Weights of a small transformer language model: no biases in attention or MLP.
Each number is 500 + 50 x the weight over its row's rms, rounded and kept within 0 to 999. Layers, rows and columns count from 0. Numbers have three digits each. The size before them is the row's rms in percent of the matrix's.

# gate: layer 8 MLP gate, 704x256, rms 0.0666, rows 620-703, columns 96-127
# up: layer 8 MLP up, 704x256, rms 0.0663, rows 620-703, columns 96-127
# down: layer 8 MLP down (transposed), 704x256, rms 0.062, rows 620-703, columns 96-127
gate620 107:527483461481479526477525531489479484509521465458498446527567443526446567514583478492456546522479
up620 102:519516492447411503444546503506371626560489569486558408556536529447506469453460470466528530459566
down620 096:462374498589496507483494539437482500398519480442498407487401473478488483484569445551483466450559
gate621 099:425423516497506600489490528524540469487432538483560489556580479492517586490482470552505456503533
up621 102:488427485532622531569519595423438526547471550545535545541492494479503475466573472457461475501515
down621 099:502443538518481562477522447524561465459453566427534464590546470473553543537520464457501583520560
gate622 089:530487533399430527465443468486580510506449505476541479557526502542524470432494522467543462569584
up622 083:431498430473505518467476554571482475561514562488518501457496465579512591527551549502526457539546
down622 093:593482579503454451472485436477494526455490467543512529554510527489521479472369393463568509577521
gate623 098:448592465517563565515456574595438468431412522515512610592446463500551497452474591494515481588454
up623 108:551513497610467488448528445422454435580459468473480523610490472544434454414446451560494562455491
down623 099:489441532468460533520536456492530498538486454439534398423557480460495411534542460461516491462492
gate624 095:519465456534576545560545540581396519527486531562566500556448432465616630575559543527502450503519
up624 108:422433492514479526482517442490503550530509446562444585417477441458665517500504559451506536437522
down624 104:408586591507430497488504445531598517558476500475378550407486437464466435521447435452579532550476
gate625 097:415477621571530501533469539551477587518446484482555499472562498556531487545553519553497501512436
up625 092:452512523549476347441451398520483519518538512534464511491523458500472511511413516549492472483504
down625 094:555476547507530503516610464527441484580461439490475538498480518583531557429432530554569527520463
gate626 099:550492522539381580455594453536492429504556524490586540453555490464437494501470479532496490522649
up626 090:601556550483433492496545561589548462520604443458458508478601439497499568441495460491472528592463
down626 096:509584522525508434524516515514467532500521493538507434501465529513534451517505497559500475355555
gate627 111:533417459486566502498509519525510581465484478427642515558559515443483500482529471533552511528456
up627 115:545482465472589488432593542519518459430501558539521480489449432499498486452484565455521492495555
down627 116:510530490516500461518507498480456409467506500520486478519445512605452523437488508489583422542539
gate628 097:517549496502572502531439561500522430624450506564501511498517547514583570518533469439523458463464
up628 092:519578482501550498434524469461497470535461500419459554448508554564456419563455531501560566560520
down628 097:478433478437433506561449451515508501531541506522537584473447438459456563427540488515431378486427
gate629 096:462543456512500482514489585513569542521560469460582435486465496421498450493440475521480425491588
up629 098:528506561458494613580481454474499517562392474435496507594602461534449606512481523492409612458497
down629 100:513530401488484556581541483578584483425547519442497490470456503437486511483492503530512399500574
gate630 096:530482498491476580464456545496566514477411506515490520473520414521549502607533435493501489516474
up630 088:466608395454489554432372463435531494437522548447504574604445450523444445521520503543585529490432
down630 090:531382536558585548555577603471543522527526478489455497497437647524425537537436512510429487551590
gate631 091:568540475446477431497503435574498458481534568485500463605548558481499451449537542513483483519405
up631 095:502471404522482599491492462428442576482413480451465605566417540492492523480497431454505505581458
down631 096:552542511464559441433488514588541527449531536511537412552531560434400547485508492553527460376529
gate632 094:507520438566516575501487608479475529574532372466568539534484594570589417512504421582511467529439
up632 093:549504495451464538522421549477496487516485434454465432548484538553459462516471508596551485529555
down632 093:525518532451566439534553418483559509477441571610560491523557453473446511520531510404494523390599
gate633 103:488506575502476491454529597456442456505489495483449511618522547550572446517554494529431571493429
up633 098:514478507509493601573472543396487360450573415524558475423548376458531433534436521532515517515500
down633 101:457448537523543488485480534560596591538492483540404460509520542487585523424532524520459429511457
gate634 099:535507524472499464592542500515425519576534521492452537508559565546473514573465547375406486539499
up634 102:551439518426495485554583433521468487490461559461515475550556506567457442507497401490512550458501
down634 102:460503463484475599471463517497613431419485521481484478526457440485517421466553505595618528490547
gate635 100:444481470517470562592566517595433515538514595542530460588503403533407554488508509382621464498473
up635 096:490578499493494479306485471570574490493581518552506486442513511535393462612525586452476492470530
down635 096:509427564511588479651508501443470502448562439499516584508491486438550517443412506528449444591579
gate636 106:464520399475536557606553482530467476456486550490536456492552506523467515526527509461541493478478
up636 107:466481569534497446611571598492496515382535496499502509439455488505581519504460464497510559444525
down636 112:466583539469522481535544587423505515552505489479449457517445495459502566462482487522442471562565
gate637 095:524616499541597581471564517452439490520614514466510627546537448498445484437479438441518510545491
up637 096:446442593425478453456512493461504541521463567574463496485505564465577494486463465472608452559468
down637 096:462382490430446463493489475502504519512412500554463487456466529542500568565495539525553498492472
gate638 096:438489569445529378504517480500423515489594480519477484570561581563578420469551503454390513453519
up638 107:495487585502500477494491475453513432430504456562469366540429528561477498456486584528457560505471
down638 105:565577509500407588518495437541543420495473428518458472507447484460521623510567518598566496509466
gate639 094:509501528451582512499490520472426471376477462468445465528477495470549487596507459492577367545555
up639 100:452443445489464442487442459435486478525466527464418495542549632499471463551438476585565447456546
down639 101:457531469586474487576491522468547547668548524474459531460508460535476540433470524459414539433469
gate640 097:543593613515470526388563514424572524557526478414497469460548487492434461496477577466570477509500
up640 100:478450550420482519550439520406543554491487532409496538504609462420510447513483494526474473531535
down640 103:459441524492474553438468499513516463451521430587549523523511516503535599500499450437468510535440
gate641 102:502581452447550471469478497455543512516549542571440448489485427513519516465539486512450410556427
up641 094:583514469527516493475511458542546501519486477572452450478473435397607514483478483535516440515573
down641 096:429553496540623458459465604480459491586461551381551491509532600616495451502464506502477520519516
gate642 097:506551523538487500531541519443516591449528531520483517439443445489472614465571412496471412528378
up642 093:502605469528503467429464445499518522497431518434459413487365458549442449391501534483477494531552
down642 098:472381524446567589566522576483519498583452521504576557585610512503499485571496590425511493494559
gate643 101:516482458495541580575516418546471531462570554567469489551512557513509452526489371592507459500489
up643 102:472536540620550493548376476475523467523502532599487483492573603511477376555507557534475521431478
down643 099:506595526485558507439519505469507476533417463492560486407494512523508530527498572428470550574490
gate644 105:495462447537541453443420535512442439466537426543519573553506600392544503514543538371478407517493
up644 101:482500521499522566403518464472567453507576462558462471552460427477432497541492504495442487475427
down644 094:460542519391477503570335471539547530520480412440471403496593460573470541475554573580483520522522
gate645 099:533535543493590504468572491480573531518528450543526459433502515440510391423435594401519535486544
up645 089:545590429441580500488503408568456456518526547472484444567461506497600496402576517558516460543457
down645 092:451471611596467524521484480512468585454425479575473524552552467517499567487444435441443584563531
gate646 095:438527519448426538553549481418501515527454523527427355549435454497464435581448507551429573422561
up646 086:465506500475421478586484434465471539489425505533490460482489569517524512485506574630486426471568
down646 084:484416448537572422487533563535504499475481471516538599476518451410498502488547394409534506569424
gate647 101:539476555472541603395592570504408494465519564548444548523462537603467474535533468477445534464487
up647 100:535473553550537553537424456489514413481517570574443502429461588477467418577445503560455523511520
down647 098:443528507472441456532497430497527437525482499550602489449546457471447536413487543472521451519462
gate648 099:502538474536425484456442554506495529491506557437525512523515511404430507550523477516513504479541
up648 101:489456557457535479471433573486502518450460552523485519473447582524455427564516480508489539511530
down648 101:607442520412578508547565543551528434517445535559388511538441511600580457453437503495578469582476
gate649 096:495510587527529514513569585445455556511466504472506479433503439437455469490506473503475538515495
up649 106:500548518437464470512539410535585509512403560442462449529495519499451434508488402512495512552518
down649 098:512552384554515537491441478531541416505504483516461518593486577494519583550492481491523417514501
gate650 093:507600406470504480494502611488555515559454481438443510468498465470526412547442526544469532520532
up650 093:455497469480547445453504506572515542470614524506577493467540494477509505513513470492469479505447
down650 095:500587450524446490502537541459535503507402503474406554476475501514522452585508447548510509470460
gate651 102:442501443438526465527546473523496536505522561534457587416418557469498578580582492514457374517544
up651 099:455473560490467519471508591421484542415549464530558507503432355566530495509506490425502464499597
down651 101:498527517536623460448466507517483463533425572519489496472511460554459531454438535511549554525476
gate652 096:562481487530527534499431521467502555512465475558603502513492523430502534516552502531565492544573
up652 085:492483458509492568493468506507481501481497437524516468543553629463523539507550578557562527549467
down652 092:520508531529551444422518469533587491546524429502528501485515402564460566519373422467491502419510
gate653 106:529453437505595583434539524484505503396555491445515446478430401484433568512536588532509467497604
up653 104:604562435518407377545420538478502401479457550469493547436458550470485539537387412533538434571541
down653 106:531510496486414523494558556500451429527482513486373527503397472508480510532586435520502421570440
gate654 099:484549532530434558444552592495506571540552522428483508528507462484460517525552482471411539455526
up654 118:445564541476497462565465527530589448545516507442474568408448511493530505490473410493549556452431
down654 106:488460504529453388567497434524589451492448456528508496362465490440438467571551404508579432431478
gate655 094:446557478490436542499496568523525432508453496470464534477482486379459440586527531454517482576559
up655 103:469440452433502551541418492509460518513480497513406483549560578536453475490521443474559562583467
down655 102:536427503465573435486586429513448518508529453543520532529468567591505507456503489524495558489484
gate656 087:522433516461562612512521492553452494476541482504547426583513531429479437507546487454499516431536
up656 101:507466447469492469444561481588479434576482439484506630523471477478557605505437485501481422585544
down656 095:477387521460531549504530476560400476503494489497486427529468512426526414456486518505445535431504
gate657 103:478543476493503522466524452541504406625573404552508590546464485506489559565475483525425459502501
up657 106:472534426431499518418436465554486512496504542509419510526458591531541545531544486514471491523429
down657 105:502523484500525457483492495496573527534412536467469498495567570507510451526546381477511490522509
gate658 099:455626456535562545458590447464573490519515491419552463472451439518440495485511498421428527508521
up658 110:454570477490589540393529511491538454448513537474540482470404567576526460497467467521453430554531
down658 111:541521552523583499410479482487465415470470512532511477441423509575535415455527443506496424548506
gate659 105:451526476518464458509508463574525481513489570631610531430443534523488617525516465526563447474587
up659 098:542542485465527510481521510472487502494491510483543520599559545523485530564455567593483416572528
down659 100:476470495508524496423507426528393467461511466489466446403416481445468559429439424529458452450431
gate660 105:501485456519475603491597520489507484561582512491486497608502465529464514570579497537464458521474
up660 105:426507494527457550426566449546494510523434553558520512472531587570468464572567495492517548492460
down660 104:548480499440603496532492523541419551485463570515558562326486556488433604440518501474472466528528
gate661 100:508517417461407486528490496503527419549579468377523513471547480490523552489496498499517498516475
up661 102:563551556437458462457477489478552482534585551465372518533424605442523429490511528446597549485475
down661 101:490466569526501515448566510481489604547491554477528492436455452518399496581545488524485572420475
gate662 106:482521400427449456499519506534425544572591553528422505542523610504412561479603416502444517483480
up662 107:439448511485523550527510514528496505543451530545633506539497520493549403526488669536503493489601
down662 112:533463499473430571571460462477497453543492566547468500573539509533515416468567477614510472432548
gate663 089:503528447624602521519566593487434476517484487460573542522518473448431476606496432418453467484470
up663 102:469500474484519545533476586411462528519552486600517498477402497475522449543444439429447514437480
down663 099:493542520366428508431485477485497478533587453578456568539484539476519548518535523521496506462523
gate664 110:410532554550523485506553571530465492525499478518520533458437458497531513571464604435465520516564
up664 110:461517459520461527483516475479492535528458505507483568432554511573547538432489471590526520570428
down664 110:519446568426414557479500568522584555505502473515477485471526483508552470531590456516512515490485
gate665 103:417473490508485555569562549533460389479533535416499477504585495517532508420526592473484520544509
up665 105:540584487508432516461459436513459596543544561528468575559417479506433494550462362524451514478470
down665 098:396409431454470535522493593543504373491460540468461420510609437550542408480546573494463515498563
gate666 092:518449570503474519505504525474435457423509512437491513472499508523484426460404546474565485556501
up666 088:499473461496485537507501514433510534497591506458430493547448409486442526438554396395483539443507
down666 089:486496540481517445497444491553480391556402488461544474498583529441578460584441670595515488600517
gate667 105:518497448471483492453471462411511561507471516426475429551436480479448552597544495502500451508444
up667 105:480481532428365519468501491567533478635448504524483425515406488595427549570592385468533469443448
down667 108:454528491439484491432572509445538399548471386582513497472500553581469526490511456542550548517550
gate668 100:436498477456455457525487569474479574569489509499499570431471433552515427590488469494531500536611
up668 091:547448508382450513607499476465634404559508414464504558595492502526567486486508559481458455482609
down668 093:542515523610476526391409534470483511447469524518448449444480562440584482449516453589491502586457
gate669 096:421548521520441457526558495459528529530570514538507464363459462532533500475524563525506543554458
up669 093:575500487498531564451498420553448491374483552468512533594464489569577476496494486522483560447552
down669 096:571341495490476444534486546458474532520448489542544478486587535437365434470508485447539470454534
gate670 101:509489573509580519601525576553440512564427519483495563581458517541531554358393510437490543524484
up670 098:487524347481558538491533544579438566497487464518495593546422443474429449445550533479489496539485
down670 100:507485649575509539605476528471501484494496560533578547501564547482500557448494552484491499516591
gate671 096:371613448449533491559515477514538562552490525475607454473492491506603495466488425535469459405534
up671 103:512464436543542510483481465470557518414574480543483499513535530455503431470502489480579500449402
down671 100:541485488533515546481557460516487423467562501481486534501411525499425473437535538509459485579510
gate672 101:512538504497489552547487507493472532560526588499467463569466502530491513492496428476465445542460
up672 092:528493465499524493575477508603500449428563631501463505406577438581495531537507629564474451487400
down672 095:482528530436464510453470491413506509510495384533522465570442547419521468510508335443492572521572
gate673 101:506607498437594579450490485513501494488544469446528497493392501480476527463461514545553461496453
up673 087:469494505534453511474477490431548416492399616508525442572556508427422497454543521590503505505571
down673 081:593503530462458488537522473518404561499619422520522585455451545536534524522440516432545502502432
gate674 106:484555458547506557513576403523488486507453643487625541464622608561382576565547522448530500536578
up674 101:479566456438402433532463315505486483582533531425472492382535450511500534509485546464572528516457
down674 099:435516562533534416439509555531564579421558426525453532507660438489481464474479463533412521476478
gate675 104:441605455515565456531534537498598481562471452430500513486568494449527405474471588513525585505649
up675 111:503562464490478476483442531489504442593488539456464411502510526568519483458469615508582540499523
down675 116:536479421469439531484492486570571425581467527510491486431403533574447447461512455510518475537423
gate676 093:547541572476501520520527580396502460586411527444453401513574500508578514574491402441510569439475
up676 090:496558612447575477561532489443490377470524437602503549485451436443543460484483444496507437519541
down676 089:506460415559476564456415504540533613523488514461467480503513528614497532553484530520473496487478
gate677 097:529455531505500510477506465495507497510506479456440542432522460432542491384419523521517427421548
up677 100:481479621543559578477540601458468502458501515433488535629419420501463502543511593456545562532473
down677 098:495496536602478568514534506464509570532517534466510575411550438462504459406448485539440463402439
gate678 099:543550458482621536449615496543447448548520572453491496513531498536422578478606538474510452526503
up678 105:627519424557575485478482507436408460482534403516481482498384431495477497535415472485488501528505
down678 110:535544474482541485463532546487507513501498465568514608481462465551432456561508484491492501489556
gate679 096:524571508474536478446446461530538494556544413590517464551428513441575481561498514371518461461556
up679 093:428541517463466490605524450539542486560570421489518424410573467569598477523440496455624542461505
down679 090:483490457535480528568491488570510544515432577441435531511528487504476549496556538626514507554520
gate680 099:533473468477519393531479439531544544524612490527493507646457513366463495459552438469523459439533
up680 106:480478478423478465589553517506514574441546506474525487502504470416612399473450514474569460426502
down680 102:567537533462458621529602605455419460439437504476491489383572493539558485561554520419420559520478
gate681 100:464521566507453518453553486526523596415570534479547451536640522506398510480609555493488489434535
up681 102:555445558508463465545529554425546533455493513444460452535576460580455541502497474531548475528519
down681 100:545538458544566511442535597459420414515487423506553554543369463410556515375394496543455492536500
gate682 099:486468510492505558452420481486538490543487475360501549568511532425549502428555490499486483443440
up682 092:471463488628541566428522502468462541474550537519572567502468523464558416446580513441500450534501
down682 092:548496530405503537512520555521572464459474504469425560542526526430437548489449516568416601449497
gate683 104:487448537446556456515503534470387505521472531430468495502505456497560489523537555412490555544424
up683 103:535551472434623496540531462548528539507456516516571458503516514471523497476455542474485487436544
down683 101:571483511428482512524458509491524580512567475500521526510419586481549426419584420622440542474478
gate684 101:471489506609417609535535552484541400442419539490542447543553504532530520541548445456457453568521
up684 100:515501511443469535550480537504570477508458522613471447437540475535533513521493487561604650469443
down684 090:538451518478548405420501412489437585576521486485546561512438518425420487478493542520531486448515
gate685 089:438552494502477470430553469587418503639430551454541515456519381432445482515440439446546501548497
up685 099:511518469549558611585512536492485470509460433427512535585476521430511555568549586531520452525541
down685 092:468536424482541445430601489513441541571417464473483541490481398397496469539427466477580529553511
gate686 088:442403561472540538432558471442494594425451528416471514504522480538539542399478525452568521555436
up686 108:488485622481492495521474523498497629428488542512491434466518582547557540459448487482563551443547
down686 097:524619389475521462539426537549514426582588478565584478524445477460456464601551434558464473453556
gate687 097:506477561468505462490533399498469519521558549454497529483431605563509524472503492532472452488447
up687 088:530492502505492540469600491540524460513509458586579566429533498448548500529518488547544529545534
down687 094:523492537460493555561383531511513577435518540414450471535454488538452478446517472454557505469488
gate688 100:494480594553471497395505426488520514539530462568557481560504517469538509503476563522547496532497
up688 096:470553419512474494508519411512585574553546510447482400512432402512534492449546462493552570541459
down688 093:530570457462467501515482501515461557507445492511479495500543460499504579466586575481519456388416
gate689 105:507547521554477608496556516465463479492486530507562595466462510599440595519547498487524606552504
up689 102:532353536578485468579607502570461472487547546367435496568489496474493568527498487550510468514513
down689 103:503564417484405566462582445534504497562475553612521531463465510495502461461545449481479572451491
gate690 099:497493476491496482455491408487458392432499514375509536532435655453442462590435520463613458517497
up690 093:487415436358508479364517453581467592478469483472523492419506457537454572495498485436568518502596
down690 094:518549444590461543563505539564483404471431446411547521488528560479518341515477494459460477553522
gate691 100:539494427570562507401570519489396616620518417540475563524437588491479645467513522465533450489537
up691 118:541460458496544445515557515603405388458476497428533510535458535551459502467546575535462412577457
down691 108:543422477552540422445500439587449445532535567437549489533494523477474492453517515657524452476379
gate692 107:491479489476461530536504510485513404517453544473508627505476554502540439440393473433575523481383
up692 088:462524525482431509507425505532527475527570479544461400479521467591501514563549526488494556510455
down692 091:499506467492573486505649453494486545477387495462498540520505532417487470421438516491517481486569
gate693 099:523468562452429532498512420431497459540483527446488480522449448482424510408535361523528581507425
up693 088:457567588542565573537543454403477620594461460467518411507550591490486515371436569528562608561449
down693 093:492434404495387473467533550536531381394557427515511611480488452510480398584535472478403388451529
gate694 087:504529584602526526493417459524533437501536574454518494536557430456496457493509527596577485499477
up694 083:496504528557496589635389530499513423546485542485527428542557449475463542389470472489415567454524
down694 086:525526453448503469379625497506415635459519459505487552446510533485558454537544524505538511524481
gate695 101:534496497566545582419379418486448525465509541606562577506496539480477552448460441572422476458441
up695 096:540455579507495543499603527427563468452616444494546503491476444526483445547417475569510540412571
down695 095:504541529468557568537524491469446491539480459513514463498496520457527526511569478531404448562471
gate696 093:571535466503427385495510420450477508520535510543478479499501570489572480466445571565581472503492
up696 091:501488526600463448533539526442398509486445498528538489437436482438566448539377400520550507565476
down696 082:489474436471558518454532514520544465484497539494537581589473464545382513484563478379418523514530
gate697 093:435411478512491543454520482486554559484568544509489499490434347442440564558587465450556445511529
up697 099:544455535547493415447496478455543423473507517464451496493453463520459504484505434487485561510508
down697 094:509572465513493490498471520528448456527475405527549499549541647564546466468361621467455476495456
gate698 101:521525557548516574495513639470544520409416529437571553616519492543576497502447614473507450522466
up698 112:527506490597464522468562469424515506496422468544566546569486462566484491490502484471480511480569
down698 107:519494471463485507487505455500501505583516508543459556450446507428434530461619430480459480479539
gate699 101:508483594483521388506476546528478549511580408491552443502442506515477464474627500566481537506446
up699 096:527482469449542546552520479551457508469511460521550507533580496502452467521548502530462532479465
down699 082:504556432519469572449523459467525474466448574514409464465477448438564584482392512458565433518539
gate700 096:454550562436546483489411617558390498625578448502537451495469463441507553574517471526388470434560
up700 090:540530481663465522410513452458520522440521517500534502547457400523383440480534513541407495492547
down700 094:429494500429509469511405550528354466600545527477457517573513531493491541551544456510388502523499
gate701 104:593529452477469487451549377492489493427569519529482534479471565654453495409424545546523480517529
up701 092:528571464557569471442539491478454509469551500497564546504449521516497512459444520428536473482489
down701 091:459459560426407587562446484524502445547421491489363418487499486489462438508579490577531508516460
gate702 101:537657445487454524446550537478473422591588444471522570482497526526510485453487483414555483498574
up702 095:469504583582456525568482532492561437444542532481486567488533552468460491578417493534458551415490
down702 092:487487463419510518509432466476517576450431540466519423467461481559525526462483489514579483546479
gate703 100:452527470472520519543459525585455436547577446536532525516505530561580438423466584567476454566518
up703 098:438554512585505574378560670616487527443500468504466581509428514406406503490525568493455505460519
down703 101:552504505477548527486390497499546418454519517524595455525456428537559440450453564552429514533469